Each number is 128 + 32 x the weight over its row's rms, rounded and kept within 0 to 255. Layers, rows and columns count from 0. Numbers have three digits each. The size before them is the row's rms in percent of the matrix's.

# up: layer 5 MLP up, 1280x320, rms 0.0376, rows 532-586, columns 0-79
# down: layer 5 MLP down (transposed), 1280x320, rms 0.0333, rows 532-585, columns 0-79
# gate: layer 5 MLP gate, 1280x320, rms 0.0382, rows 533-586, columns 0-79
up532 094:133133117125063115126146102167150106152125110116138133127084052147120125122179108127114127103146155089142133151108134167089161154172144075122139090133143101156119162131130095163115122124127149123122121123101107088128129058127160134170210089
down532 098:098112170092144123112149094137157150136127124126125158135060090146115132109174041096160124113151150103116100115113122165122190115173157121137130125155108122128136130061158100156117126156099139085085119097091127133147105125149117096141158145
gate533 105:125142133118107077136082121165148135089104166120089106123150121133155154116073126150132127095153162085136096116148150182204151132176167082142157091106170136164147157149136172084136175169125118119125172144180103132153146091039152130130123074
up533 103:104116096174137147141139203141104129143143136120074160130160144122158024105141150140115105115107156079102197102073086170136170083137102041146097098136130177131115201138142157119094127115112142061129082093132116099106144117134092101090145172
down533 107:157140117146112126153163132170103151162102147140123132139170170109121105141131148133099111141083141091131134057162112162202171091133129067126126109027117128164138141108089148128097160150110110100101116112156088125143168107105080075088176139
gate534 093:157147061149104108123070153126118132118144143070138115076109171103076134148055117162131088111130179112121153164100181163204142085145120102084095182143108118105173132118153193104175160117111140149188157143118145126112160130143082115130160195
up534 091:125110181168149131135113084118107105165159109193114111134119028135181115117174158139120162155116061146136128149147158094041125114165146124159148095116117133140095146111148118151039058150101122116128088141138120175156060153053174129115099111
down534 085:156147081095058138137089085162137134109108068177123139121147150097159153154155155066081112125119099098107112247073175154064088095120095105103108106143132128156135177166136133179121169104097149157077105089154118062132120106074157107114149132
gate535 087:097083074086111109145061124118152111102090123073110116129097106166089117121107140115151111097109164109109111178104092101177152138117104110128100131135110110155124118130102162146139128126190154119138182154153145088136107144075102123130176070
up535 090:179108129136049157127081125100101115131146108141111059105115100189147133104135093121135160203125081139139087126186112134165065124107147182156134133110101073106154163172102124122095152175103081107135089140137065121116075103128085147149126137
down535 092:157099061108051198092117158126119085099161161141129127144138103162118125085139076077099165146153105108136131108143127156159112177148169150124144156181092074068156105176099203145125123153113130092092142167114123193087119093104111116148115169
gate536 103:091105128158117124124154137137114171200107084128063157113103108215176155141132100113105081123121207113083113128146191112087116115070174117160188084156186187111176131150175158128124137158137091162170125144110175139177106125160142158200102125
up536 103:086155102077113184148125128132118159100087101112117118185129183169059128116154125135129141127140142181079075090116137092190136148191104095120121174124148146130127125111125107135108165163086126109112133185119191092139150080141144139158134103
down536 107:138127115085122108122034143125114079105137161185095065124156215109112063095101142167157130087149103094132156139125156142177169129133109105119080122122127120109087145101087111090111094151142145149170111126170126127084166124095139134114110144
gate537 086:112129115064120151131132157113106157064049128096153153082101133123203146139157135148112112159148155102104166116143158104092122109086101104159100098111206148058144118144110088105133160125094108133133118136158098105056146069130086067106160109
up537 089:128181133141185145143160135140151108131078114076188208072073091119121151106140137129141127051177101081137174110154107149147120101056148083160123142110176100174104121105097097125119112133122100142110163127158125078119140095132081045097164134
down537 092:153062104134124118169196098132100111112123138138093109134148161181078101086136148134169173162078111093153067127108106084119108173172139152132122034120102117141130096140171192133182092159120194120160121144137150162163112210095198191172112153
gate538 081:155169110191095110119113122081091161144090128133118149121116191151080120099105177140105177094136133103092108174194158106148149084157142141154144119127115154107095119155168111098165089152145102162080109133090154140170118128174117158147086118
up538 080:121101122200100108128123118138138117142150101118189122115128107121093153089174081128152074135112140120108151137087094143162140088132127137126146160156130072108116121187131164124149112154148156158132168093146098112099134138143114122169094115
down538 085:090180109158100144154163125137117164201110167157119134078044131104129117127092123112108108141116107130157164095182128130176166107109154063178129129086137110097155158123095171139144096110156138123146101067098091130114123144151132168152117127
gate539 111:103065147087135056134118135163154145212100103100130070154142207122145142117150138097151152141140171165186185159100164148158116129124144145170114143133182120156144164120117066144120128106112162075131111129092077110101114112131162097174133108
up539 107:106168086138165135064202145185115109120078058117067099098075144175145142085145139099093139176175097152143091107089088136157123158187117122107073117116153082150131104140090088170127144166143126140157141148153099162142139130153179113211079109
down539 109:113175149134098150109192155150195081126069079124093112129069155189115098082052192150111141185176136123093054112103115131173153151183126092030085123099142120100122154103070146178150131110141103129105104114138107130150190134180195087175115143
gate540 096:125095094135080082081132077105148098126093078138104130143092118167088134137107090136190141036098161112146172135100057176193071158086157139099147140168081123177101166112111115104115137088142149118105176103138123096191097065091112167101167148
up540 099:161103110140173114149105133094133146151132167125128128031171106122116154143067106120039117072117094086114105088131178107103199113123163134141107117099133120153171066121113166171120186190169147160133083150130144112140109135143116024079094101
down540 102:139072111149090153081101099118162118117215152149121185092147111114120112092124101179173108126165106144160182104142149110099155112143133132159140115050145111118165102134123124166131084121123167170124104079095149141102112145136097082119145081
gate541 091:125085125129146142098101123064157124185151135168086181100095112084116147143185100093142160131148147140094145163161133140127182137118096173154164158093158153194143123131089151073127134092149166165184113157073091112089087189203123158110163061
up541 089:134107146134108108102112138119088143091114138196143145199138141100107081144081183090130114190169106114138101148181118114080084122104089100136115060111110082126116137183162066114123141113127129140152156136072108116076115077039134149134092115
down541 094:182150125122112138099127129141094095177150170199176132145211142156109118145096083183134125112164171120109041177178155134119122184116124135076135163127092166157087105151197129127116131110130111157148139068045117146144158156129120168127098155
gate542 093:118070150146151180122179131128137135172129130111120123085127117132087157088096098076108178141118162092155082099107143129152162203082121092205098113154163108142149087149129127160179127138142121169113147115115158149137161107124139109132093130
up542 100:153142132104091103151117138150170117126147115139150143138169102130102066144123138122119122122116134120191149080111130150121155135090129125100154150044143153193142143080135114142141156018199126115116131109154126109148188183122126121154157161
down542 097:115198117116153099110131147180171144120176133105112149123115100127150127103170192077173085158119167111131136172106095155102108089075165097121148143192061142128145163139155114123090137166133165077104138125120173117138122121202105131144125133
gate543 104:142118120112133133066105202154110166113143102162087105087120105146134141134174120146129165113128155099165080124122141144149106128096150152104122118083130186145101128138124140165113139051171137136063115139157125084124209117130169136113148182
up543 102:143126099170097132143123039125134099169139147099190104142119165134082116113096105114131071160157092128128157155113097088074129138150081068153109139142121055112097126107120150117110116209056123167181156030093143166149113134076107086152157114
down543 091:086118182137143111144123151098117138136174125163080126108101105134147131103062136165113161145171130179131131228133145164117069093163142167127125071145189162106139138136117169128151173090118133095116069105139115147168079088131183134118181127
gate544 103:093158118120102139111147139144166096173134138133095120172096130156099141098140175047130129107127115105144119190109099154169153067095096142116159162086125113113153147092134085137153149090180123129178208123146117113103114124133121133123139132
up544 103:114141102104104173130138143116139138155129113202179043109155118168099154130125156113131097157131096114128133101131113084183095154057086124181159115106105090134113129104091129131135122101118114147132120146159190091113146145152128180090142131
down544 099:155195099129129170116158102121167131171148114170137100100125097170074124109128126149097082138070128138126150043154126073135116169040134153159119170085105114139131168125101123142145129117129129120084094149167170114127104074163104161139171134
gate545 107:142181121131137137145155116074157115141106150093141107116110108130115151122116136129153131150086128133117158074134105113194153149142124117065126098184142180158102089071125203084181162161095186124064129113089142127134149151110113078118122144
up545 103:119127083132122116123178132060098144157162131057110114138091124174109129138118132166122119131146174099151172156093102164196149114149078092120076087179158155107171142097191211066153158117119147163100172121069112189127146132101122128121163109
down545 097:128136169155182165132118166112110121111116153135121135118148152122120116099111123155133126107120097181097063006168134092124165154134145130140155170047118106130080096140083044151167109182110181131189090173167153145068123109203138104157126172
gate546 090:144148093196128131155051151152145059181077088202119156099077123142132138138152100134101111101161080123118152111105166157170112068135083148182136121103116103104140166182134139111092103137060174185165090131089135176104130138134154023094119089
up546 090:175163129111107102186133086155176127110142077095101164131153191124133170126078108123104183147144155069169107115166136087151116155132101129047125170105120145161083116092088090139077127124153171152133084092126184141105157172136168101096114157
down546 094:112091136088140144088140138123130193106157167142165086148156118132115124174170121145191086118123098182067157091096124160150149141083154103158118116216142159103120125120125156067159154127129093083152159155106116111135143093106118145121123090
gate547 111:157177119154159186152103132109098165151091085091129114106165164114143120132179134130116104120188107165101131140191155099141164136125127125181065147072120094115117121139198117129137095142094111081131152077095155189096143128114075139117102126
up547 109:123093096189093081078132145174197102134161138091107160119119107152149160130093157154140087119097139128142159120116117160135089132110085176102113059164138140122124117122128130112112135131113184101153149133131149123108113168120148181153134081
down547 108:161124143120154177141150118107036151140084158158111120117154132122153145122138159116074127152187147133085129186139140091118174107116126087147107163088135078144150114152167181126198103085145097115134122139119127153104116102061141109144115118
gate548 076:147144148128117124136103122163155099151158115149137214141123069155098122187117086156119104102126117124120128144091166098135143084123147208168120140117172093118122171062171102090162126129138141190132140134139092041165176123146138158109109146
up548 074:141121143097126135109097147132093101084138160148168049148164094141087100193095134130138081131146177115134056118167089114106137159082141134130192123108158127113188120122133170166103127136143158113167125165099140159065098150120082117027110171
down548 079:048126135028135156175152100138098130146070109113128103119128174119141115142128151141089186123145050137084143157135149102129160168111126109099163100185081142129125110177096140202109126138159082127106147119112153130122100118119154175126163103
gate549 092:174152164115075103131145180113121135146153166094073136098098171131157102116049161133153173100096122122138055134144125142142092066132047137156129105067181157153140120112161084108146108129135104155119083123094108144145175191143132132114090067
up549 092:124144145165112062145152090100174115086065176156138107100130181090203123125154181147120129063165086120168089148141167114085130143138092123113155117072099121110163084097175146144121101132125129136142147089095157172099068161075105149121065123
down549 096:095143147100113166157115107172171172130038184185153123160133101177147151064161172155125090093125141126140171126107188095113134143193137113149185081028097180127128144091114134133138131147120151103088137195117163121138145133173163167129078171
gate550 136:122170095096070092153138099168116122132056128137110065099140093121153062098073110151125112109113136130128190110055148123176188131119068103111126102125133114150100141169132131111075152100125176114180128157158113162133108109076151071157169128
up550 130:131120147104143138144123107157125138198191113124146123112154110128074127127164117081121159109085072142080103042140070118158121194160214120106116154134101152167132136089075143143129156177126105098114136139139109161154148113169178060134134131
down550 123:115143145138159145089123150106164124130149159093178151134145118145142158147167153097131117150132124134096126220178111143133082115130186150196129173127155162125191116060136164152140118132119063135085119109090149105135105139164099132119098127
gate551 112:123103154117122122087121109191138127126103074176092104103121170104071148115093137097156170157145137054135108125104122158096160138171167118079128104116155126132144112138097076160128155088145106158109173081058184146126145065178128139077088103
up551 107:133140127096154120139205152113120080133157160097143125150172092148189149139123111189080138106112151175170090150194138135152172092093109155136160201130117114176186125138136133133144126152126158134146157206190148051153105141148103146157145211
down551 103:110166128073082091129134122086114056121132118117098115086186131150138188132156154100105110152080153165176143215151111106097152089112076112119127163255092110152109102113173090117135104123127119135200167161135100117137048109113105188131120163
gate552 079:168151186096197116144059118073057086133147141141112124115157115139147129192081120130055149120172140146166137153157116146092157139100076086156113153092154199110168147113102087103071071126038133113104133143150160136115151088139124149109197105
up552 080:130115200111055129148139109111127130161143129068107168142122103103070187158130101090088110167124141111171118125120106096092139113124122139102135138085135132117108102092142117094136142145162105124101148138114214115166138149163069161120150156
down552 078:102161077111146170127067172109103107061132144126124089128148115190165116106112091110078134140134140085176097185094074157166099114120133085072159117160115060137126067109135139104116104119061083138152138133208117168101092124139121131146138131
gate553 113:099097159127118161124159136155105153115147162104147118129104117097117130169078194137143134085096122091122130148118160101060123111085117169100142154208113081157104125130143150113113196104148152077147112081174117081097112122092108083128179109
up553 108:157127131124073084138109129028163128123131119159144135122138171144135073143092170171110122138141145078174172157103112123167135093112119092112131109102140091124170121172149164172112079094106140159128149143137148138099138065109079145121114124
down553 108:149128101097144089131082152115159157152170165162129146107124188125148054139065157134176144118153145086186127102050085120126168182095117153143091134128203096154136127139157071194152117122088139156138121161109099173090154127173074136112113155
gate554 105:098151107161074135085114115130081146111180104122106112123140149182169120177127116145158082135116136119094109184118104112089135140179138133118053143119130142109160161176123219116125099109134134152083087113133137122151104109189162154132181154
up554 102:133095075139171148151117161124156126093073204135108090168126108090129177109145170116135183154169134123117219108076142124075099086078142104165162092116128078102120143020192080146132136155104129148145156110074120136092104143100097140108113164
down554 105:114132114183114110063107102123083109087137125067150136107117104158147144127143100062203148109096126146136129193089115174111168099169152175119088153138072167101141159163149138148106088125110150162187113071128168089083060130132159117122107171
gate555 099:116100063081104164105120106139102128180137167170172107095103114100145123070130081082110069143131200124144099146121150157138138115133146117094133112168159065120153146074168144107147070115094106112123107123178106057118110122142103203114130065
up555 101:147124093121126176153157150131173101143074143166065111124171115088152074140109052123105119142168102131097156143142130179142141110141075120132092168115114164131136151137142129140197152119145124212187160125086149139156114077069118144122087146
down555 105:132152148095114123135112127088169111097092102121104157126186137084129107149147062120115135130143158077110152099141100171124077150132137128102071169093072189151133094165151127140171115150178187126142120144093102187182124138098183097134135185
gate556 125:114137160104123108097110143167110208112111125141111161132106122140104116113121091102136130146134137102099190133060152118145171142117103120132107082130105119057193148092147085132077169161141128136164153115089191137115140191133105107136118087
up556 125:110114053100047104074086091070163097080117128106118122160118117132171145147088144148129079082136149144164107192119138152109123109101127140117136109168119123123129100163165140118150109093105162097139133138144084111112087108120136172130122161
down556 117:105105118073087123137149092163139143139117120141093126159099158108109117179127063083111108136146134124170146211098145068165149127107128100112135085138116099115172159147184125152134127135103153145183142088134115137156129160108081150099180137
gate557 099:141155067152151175085124111125176067124161165175117166164119133105207122149118143111140162153128095164084175131138130175115102107077117112075133119109137131104041105130137105066085147088171142083154166141136136183152155174106098143109110155
up557 099:134071094158203130139121193111174093155194156143157114087107118088122100115148098168127155115144165087105157103204159165072113167098132158123081160098185094086142159207096117157159109113055198122082083170108119152084162174153088152159115103
down557 103:109059103145140099165140162179144129227190136157104175122170122128156117150130066115130137127105188124119104087153087084088126135100153165156109188135108115154142166151078102179215102140083103150137106109107158109104130132175115133187131138
gate558 075:158123114177120171178120084135122162142137142065138067157138141175043183104115118146078088083095138114131155117149094139116167129137108092166174174121170042101210134109093158122104162171186128092104085118139113142136103114126100150152147150
up558 073:119079214085050098135155130129159062098126129146097135102122121162123093121085089183126113119114107152121102149100104080127146095143109124164025141110072164154143094129140121112113118157162133137139167143180151112127172131091136124125158092
down558 078:092140079078099118166146118078098108108156163131111128159111107145142116093119155174170114145094123121133113165072127156103153152127131153096096118096133164104172091126131063125120144135137147080160136146135106142127143132131078117115138143
gate559 092:167078104145123086114121122172138152125134047177112085072181130172180112104182160033130140135176113145084119157176125105149141112132147152141078174103098118119114091066163096051151131115127155121095096109144149138158126137130078086126096162
up559 094:142128135105134067076174103176126140096132122178138142128097135137096131147182200193160123098161161162092108163167106102124138144145180143209121101077098129107157141170118123108122097139075085134140090165075127119115152142134095110200144099
down559 096:166107092095209095152174025135107110124089153127144140113129152109078169081127127139100098154146095093149106105204094049145116101096120086155152118077174177236169111128113123096134093174083167141156154085166158165098140102108113160094131144
gate560 086:098101104142164119125123071048099131086126112126074200118151068155125170094135109078062154124153156150128121120104080100153094115010181124084149127169091170099144089101151148092178120122045128136098127116186177129136133111202116209128121093
up560 081:108102143167147162149124113179083127100065095108065100181127145155117181105140172137110099130105102140097138197179115090083119127115082167171149102100120113115126111180094162140125089125072138099132115118119106099113120102099085076131179147
down560 087:134080126125137173147146152159185117136124103142113135177126119135096147162095125127202088141164119145146144211214113154161159081155116141157166087100100133120123147170132134121149122125124135099099149136130132074160137135135127108108116148
gate561 102:136108120163085179090135115154129103086101130107126131134148104078198134130116036128105216119074113130066087075108087082162161177171110121106076192103117135112148133111186141130150150179073111057105128164121072136135102200132088080095124142
up561 109:152129061131170137138115107097099124119124147088153099146196132108105108159140103145060130132189161100174147141167121117156137145135151158111107152130109119112163125142178163173142118163123163095126094102191103129114083120158120114147128097
down561 110:109183188074122116139118183156157193121142103174094149152111119181157150106176145092178086172081113139144113081104167151124052122082152055166191123200114137183099097118055168135111124138199127166143122146110181102139150118159134151086107181
gate562 095:141127121097080153126164150145131141105074138048122146130127139145089137089139168094072174126120098120077113179104164095141138143098105103138074115188128119108170053150139121041142174119123169054115108152137163135141122126174136096100112165
up562 094:123125110147116098153208115137125118103179148106085068160114139106090157106182131117138141119115155173132162119103156122107171134094105158101123107128143131074050087095190126151129134085118109122086163105106130116090112131126110176150122175
down562 096:123104096083099130093145132133077137086141113107152126091112136094101125110114124197108135109127089151139115102143142122125152093102146126154154126156175104144164047132123108122173112122149156113111142095117131145134150184181150134085151183
gate563 114:106167073083104160162118115133147172157151079087113109084150166059121119170199117105121131120142154096148152122112131121127151149082084096162058062171194100164179178073096186103160144192100164127141154122098161192124147117127176109145153109
up563 117:159110109122214138140151140126126094123096071144160126133123135205131199071151119131087127121143091106126116074105117088131127157158189155142150165100141115098134092147121090121079155094143106157146109185219130083119135095174150159139118116
down563 108:075172121096043119136098173158161123149131155127146100131144132086162079154190166075156073173139177160134141218128111176149100141124112114105105075233145112133125098116056143158160134167176148181157175089072147131145113138104123169071146103
gate564 122:152076093143119106162087169072150199152146099095153114167124124132148106190100121169174145077139123122111132149105145084109129095146112119103083144106072057132156108144148106142058116162171106101168137104071092113140084090097064129150162087
up564 124:172092176090060094139119151067130215116084111119170130182128128170121140176100120181160107105108107108133072095120139075126106153150084160157087146151095084126134108116126117111069131136152065158152098136067084091141136089085098103187137085
down564 101:165089135115119056158133118111116183084151117134150085141178143101120147145121076175147149089095129114099167051113163087128183131120098164165119152117105101182138093130053121117098140162119112138160127143136134134086131059122093088154142112
gate565 111:148073126234111093107086157142171135113121163117164116124090157120110156103123092109138033144179147148184160135148149114133149143127099134141135136061123124125139171074135102133110101139106149143178148166056083130113092092131098111123147142
up565 106:107181057104096193118115124042088110074142070124100096111155131122123101131158158142130181136087120128076150172104134102103168102137084133134114097161157113142078133184133149103141122093183094116085095073151205114135185192115155163151099138
down565 101:151135139145089061141140131168138121116126200139079142164086139122102122125132106124138118138125143127139034178142150090185133169090108085105138145091093142065169114118178082147143134132152105175159133116121115161104125081137185094128117135
gate566 081:111161098137146178101120255093115113127116125064110115123133165097099169178101109088169096126112214131120139131135106125121136148126109135110148207155159125188094189166105162152150185145124132169092142088178173216125092119108122074139159114
up566 083:103162057101127167129140118111118138137074180094191147107109209123089092129147122121126165140147102178172165110094162095091106172167109126101103105154078095168143155181121123108137169132126191117158098107112064119107037151120085129121182100
down566 084:143090127119110153182141017142129163180118152108103119133107109134128152128124130062163171102147123134122180078131136099095150154095119119151094113143136087092139193080080134105118158099100175134109098124215138072116090108130101099071094054
gate567 121:123114152090141107099113159185112141156102143151148159175175076148166128144091137132173103093099127140172124123132105166136083094143154136116157115084156164167137116121134122142146085084127150124120158159123142074193141125127147072156121131
up567 120:074203103111174136156189081151158091167094123079129168154114143111086116097134131099117193190160088135136146112125123105061165172150136112167151130136151022121139105121129177126100098187082123132117079087141137156093113160143128115149160136
down567 107:049206173123101105123148170138128132113093156154135099176095140136160139088028168103105163196138159137120112173131162155114063148188145113093149127195162117157094130145132134107129161121137097094101115111133141118157102122140182167161169127
gate568 090:172148192161073125206140114160131128111175107157132118099106166117112109155133118147130153110168165114139132105155083133145138105112084075114078121091115162123149137173196128115161079111093154163108131054080175113148136110097069138131139110
up568 095:143129132108149165146147136144197115131196141134060093140116142146164123148097136112184165095205134122158137126123095168101156119193053159118114130122132089108136053122136128130114189105160109173121064103119132129077168096179108113063039071
down568 097:083113093172168038058118133091128172136135143111123115147203134129162147155135121145093140181110114122103146155148173097179137113151141108141190173148189157109151137101075200107135103131110161092121169147196136134102092137132192175137168168
gate569 109:141153124077171132148177135163071130179148090161085132192173177089126119095072099168117151132179072141132111122136183124171128168166131140119142131137046097150053174175110122121129125108161137076125160164111098106131103083090148128180123163
up569 107:103151114168126173174148125151197092120102145176156102127124100150139176135118115108170193162072143139069117120157100139187154104125135170183118171090132129097160139124134115095128124144094096161128131149130105114131131165120175111114088113
down569 105:113140154106162101150147078138149106106132175167196100054122088174102115138096150087134134124091095152112107165153034134088120101158137061132152144145100142120133035070169125144096094133113091157142089140165089093139125179122143131086050106
gate570 096:138141141113166162127141154119183073128106085125118141106123205139145179120078087168103061129141067100142107102142149079093189131146171133157103151141127095173103099090104173096118145135162098055115175169160209110157179146074137112133078150
up570 100:143154102142160140111155142075134219172132178118139095124092141132148095139176130092199165217095090132120146081148066109079085150143107146154124147149108143114162194139131152107104110152150167148166085160102112079116107125103204118162145110
down570 099:118103123135112122109098130154061109090156145079079168130105106122086147084137139131170168177096161139112077145164109148176151165082089099132139130087161165131158105156157094140146135098065123118105117055127087114090131082161112153105154125
gate571 090:066134127135065172152131126116098086148132148120099108094109148145149148124128190137093125143164134075153151107122175123161191097113192089156134081132112146126163167137188146152096117096101179112101136092148084148051142100109102032172171120
up571 091:138128101186156160166129088175099118120138182104115056153149122135153083152145118147084223101128090131124099151148155100092106145149084110073091139079184157110126119150112136128136205145176134173169139139124187168127087116191200146101161114
down571 095:179110063114167115112107100161173141100125114146169123152111109132143078083151105144157112083135085107069131120136110085102104134165077090098104143113143165111097114144120062125136163121198129160157089205064195151159093133132157170114083134
gate572 102:149149120169139111119124104122121122125075170091067132110148102146183151130118105129124155083125108103115140087133123108132183147089072126159120181137212138096085146108133176147127145220124147181102157131168156094077128142129106117061113129
up572 103:138114097071132161102105181110165100132148069105132095154121140120084156135117118108168104187143123130126104148159110130155130119119138126106176141062059153174156166151107143160165116109128133128180094143124138123182094070112133094179102139
down572 100:122133156105089124167161163056077147117143177151108072168117102102107159120128161126102108094129150150167125172102130122105053154141107156179060142206132076138145088148112062140075136085127161080089160118134061097134094163142115129119155140
gate573 101:158162114168118110122151138076150148080123168165154070143075169143114188129121149101143110146137164196151117110075131154129135119138144177166132155096153116085164159158189142185108183172142185117202073122111163182157046127076174126137099090
up573 101:190159127104130090156163155081136108088110173165193078148120134128123161111110127103152120115106158161133092075108145141139102123131115176159149190140166112131157100156146116200102163157143146163142076091085121170207045131082178131133069082
down573 089:079144156134122147187133113175117139164089118107153077164153144138148156051156091090127140107063143136144127033127077127122165156161124163152140118153136152161117118100148131154136106151095086161081146204156113121129158092166114119157147130
gate574 104:190080153104145092204086134107114156209134154146139141169093124160083120151120109107131160082083158159137137127148122138138131087118162178099143090163110144098142147174180155120152127119164100138132170113105121059175091147119108139129145136
up574 108:114198107141141094129082131123143111191155126081076156140093086098117095085155160067107138149097151145148129110142146190047206107114134082086168128173114159121091140098185167131151124134138182047063175165125155141168140192158096147134153117
down574 101:106229139140126140118071167132172129147141145095123148102107122093132099073118165065134114148113145108151100154140122183080097118117115120101162109198095159116107122087157081091108150147116104078113183180143147106157126197151093121109145130
gate575 089:126134193144138142138129113129156163151078172155178169143186139118148154088121150045171122133102112136132117148138143128189104113184166155170133098122143066144056100155138080132112082073148093154135202171134121110082136163171131155109077093
up575 096:171078125139098099106151127128120113148107167162138160136093127095129200175125112116152134072107142075132113156124138092124110106107165189114094137120139134133162168147110128129119095140112134136164127088154131125168120142052155154197111148
down575 095:164124128137148129145185088099142151147064156094164141129162125162105136131059158076135102156076119124128123159157124110132130103121166164226143080116147107141163136127164146134167063137067140140169178097120085152068118159120150192117075126
gate576 094:143129120089135157138128142080108134220153161096116103106135121114144124094115149103198091081153150183152126101126158184135089156143089146148112156161159112119113118115194194091114141122105162110129113077115170136121161157108148140094101134
up576 095:153183131127151130141082154126200126144110109139109075122165078108111150137146135168159148154151130159139113102112173142147110178113092138146088152148074077120107178123125181166143210138104115120132104135086176178121171136173184150149138115
down576 095:104156120129104143134161121111150147101133073110168148125089088147157163112112138147135161168045117097119086109082084093155173153133161104107116140137103137148121096108091072149090205102136114083106148181136136148108132139178101118132112103
gate577 112:148106166150145138116131094161096132128118109072088105126131085070140173128147136150116111152119090095102099091149127165148165160112111068154124081124143110148146110140151117181141097169118161128102183154094149191134099088107078123185064166
up577 108:070141131155167121161087143150198143140108101130113103131151141130206142150130113014158149129110090115136110095105147162079156099152147200134118160123164096185094140055126168159112087125114125174139217071112114132181105158140096093053098153
down577 115:187083139112142104135126157132082082140114141116146137109116138064140107127145103182157127103130139140120101092187091133169072140100131129087154108155158133156133125071181096098127131130105167106149068118115115091125147169143098144127083158
gate578 107:160067124121110077132103105142142126132150129151068118145122133085124077135105079127145132118173133127149129092110103164105158160168120090085121079133094144164107125104169158131137064188069125147107182124060080076096111067122099101079127111
up578 108:120142125109151148164117106100202086148140127152182132136144099115124193170082140063169158143145125155111080118132132103108152062160175107098124194085089148172177145113112143097134108142197116092148119102131141089172145160150107130084120179
down578 108:169147108157133098085148252128100152113142145105153113136159157103077120093072125152053087096090146116147162079109186121105098124126077188124130120177163092167074064137116163112109130086115177164137169154101099171122123102142170117112150102
gate579 103:154106132157109079098087158137176148124126170171106087138144141151155189136095122142133160130156141091122119182055168132100097108155113103085096173150169139169110092109090140236107180117176117125125102132140120138134161105117083123097159169
up579 103:098124162121035170157148133147077132138123116116106075145055140117144109178135138181158095077108134117197132135127122094140147173065092113088079101120177099102149108171145149115164096152074126162096119079132154156106126097075176151168117129
down579 105:074137156092112139147126117137133130103139137107097125160106160070142096093121103099145177121165103107171130114146115155086081154133110151115112120145138139152107108157167157130075122090085134096101088119138126102170114175067147176125128167
gate580 115:136135082131136107130186178109120077192109109150100117156114123204147108095083078110082184189106144176105134117134075138148171144110116145120186190133188117148122112145059130084135101163151128116154119164131102146116124166118070104107070128
up580 111:089166132121145121125174148165150117108150121142112107147133102116122121079135169194177074130154080147229121119169061118111125162194097126133099126134141152108115118148109122146086124148142188173103101097156094141091123115145093144094105131
down580 112:146116165133122148157142151157141129061168139117139114159163099086087123151142114207130106082113097072197172120116100107090124171158119140148143074125116117146130186123127105156076131096124154183112146104122161119086149114135164144152112131
gate581 092:116128152139120133137118104102120170115133115117116126128145066170119163109071074096118133119076056169093106134139156113200076110122080152146115100151077123129140100146080084126116142140148135207114137137093161089099144151165114127126130160
up581 094:130147110158120114137136067172119078192095145157088115131156177106150181103151158094114156086105152078162125070107122147137182104126118103137132140147213088166141117138129120104165117138109136073154130152121088140146093104077121171128140114
down581 098:078098130091110148058161078096100182153151171194141170146045108173147082122103060133114136099111121138165135150096138141123174148173199149089153113098157153111095143161177188118141137121139171121132085050118144074136096159111129166127131098
gate582 095:165109084154103166167125111160108120192124132123150094076136126101110163138122087162119128129080143124090130126154062076122154155094136147105180122068130159164143112151148144145133103155145140131194154101075111121190086134092157115173248072
up582 097:151100128162162120108077066102181175081069141141171145164128068120096084117113166129142156138126097082162118122158092174128051074132132071151111106167117131114179098160138192172066148132120074080115146112154092135147172115106082139105057148
down582 098:123131134122134130126104128069122138032132143112144095227113117162154109121141156155109098167172132069162120179174157130110107098142146114121082113130111077106164133184122106126081148136150146150070144118183098122076128102168110155097082150
gate583 104:105087130114151098086067107017119159164112079148133066160134154097103129158133099154175168101177130070092119130150073094159136132110148157113086171125138143133095121133138150111145133120114162153117141136128147120107110076142135122190162113
up583 100:124165131111164171101156151125117130109095070081045104108121164125123123139168123169102100134166127090161105101160151138113202152110161160167061191104127092108142106142114150107086146147139104124129075109138161188146201121122114163182078137
down583 100:136160159138067151175122146153176113074123138084130081088142165129161165109085121087139089130067118130167112154102109133173078113182100149091210075155120135121101096101107051117107159119168076134130181126126081113168160180128130114041109116
gate584 097:145108144186159211117127144054121126137161075157077109104133163135158154085147144134067132147171135172127102116135126138103192107112098102182145109080115112131124057120125108098103134069135048189151114101135125106164159164158122129174083147
up584 099:083132089144132177165073127147115120118105168170171130121116131157125150078123067107088139185150066108115138168123140117162142103127085117109065150148116163146143085130151104050198171073152089143123142141162175103103125085139122180139124170
down584 097:138179113151110143154124104115151098113139157108112155156139130143149112162090113136085146118118126157076141056125135120140145165127196106142130117091098087076110160076106106166110109154108121152120121127098158151152114133165161101153147123
gate585 104:145151129176116101133087087087165115125168148126108108167139104114113082164074096104121110076111090208103175150106094117099053127088068146141169071173155142171148155113119080145103096125135155109106199121068111088142171136080079126091104074
up585 102:147196142149112140170132058127136103138124118128118124157138104179192114176107154177128131115152139100105143121104140135146129133141112138146103118124118154209107110122157176064125164100166134093085121104083114123142101089120104138145065078
down585 105:147179141142087125114117127102126150103137122096125111164091118113140105082143138134072124080089115161141154108094183096151098110107136124175116152215128134139041075104102089085115137078136157143087111152084105152110166105111177147061108071
gate586 094:153107157124114123119185185111130125177107114106166134108147216164154105101110101209117151109058175131205161098121095138086179168137122105129098111121190102134143133160139149160109132119100154124093131173113140151131110121151138110158070149
up586 096:129137131120126152207156193076134148121172071104110172160072105116097119149129093093124109123160140168101097137109139122114114107137134076175160161156110134124101118092179114151144152116111125129172162113171084089180138169099120125126108107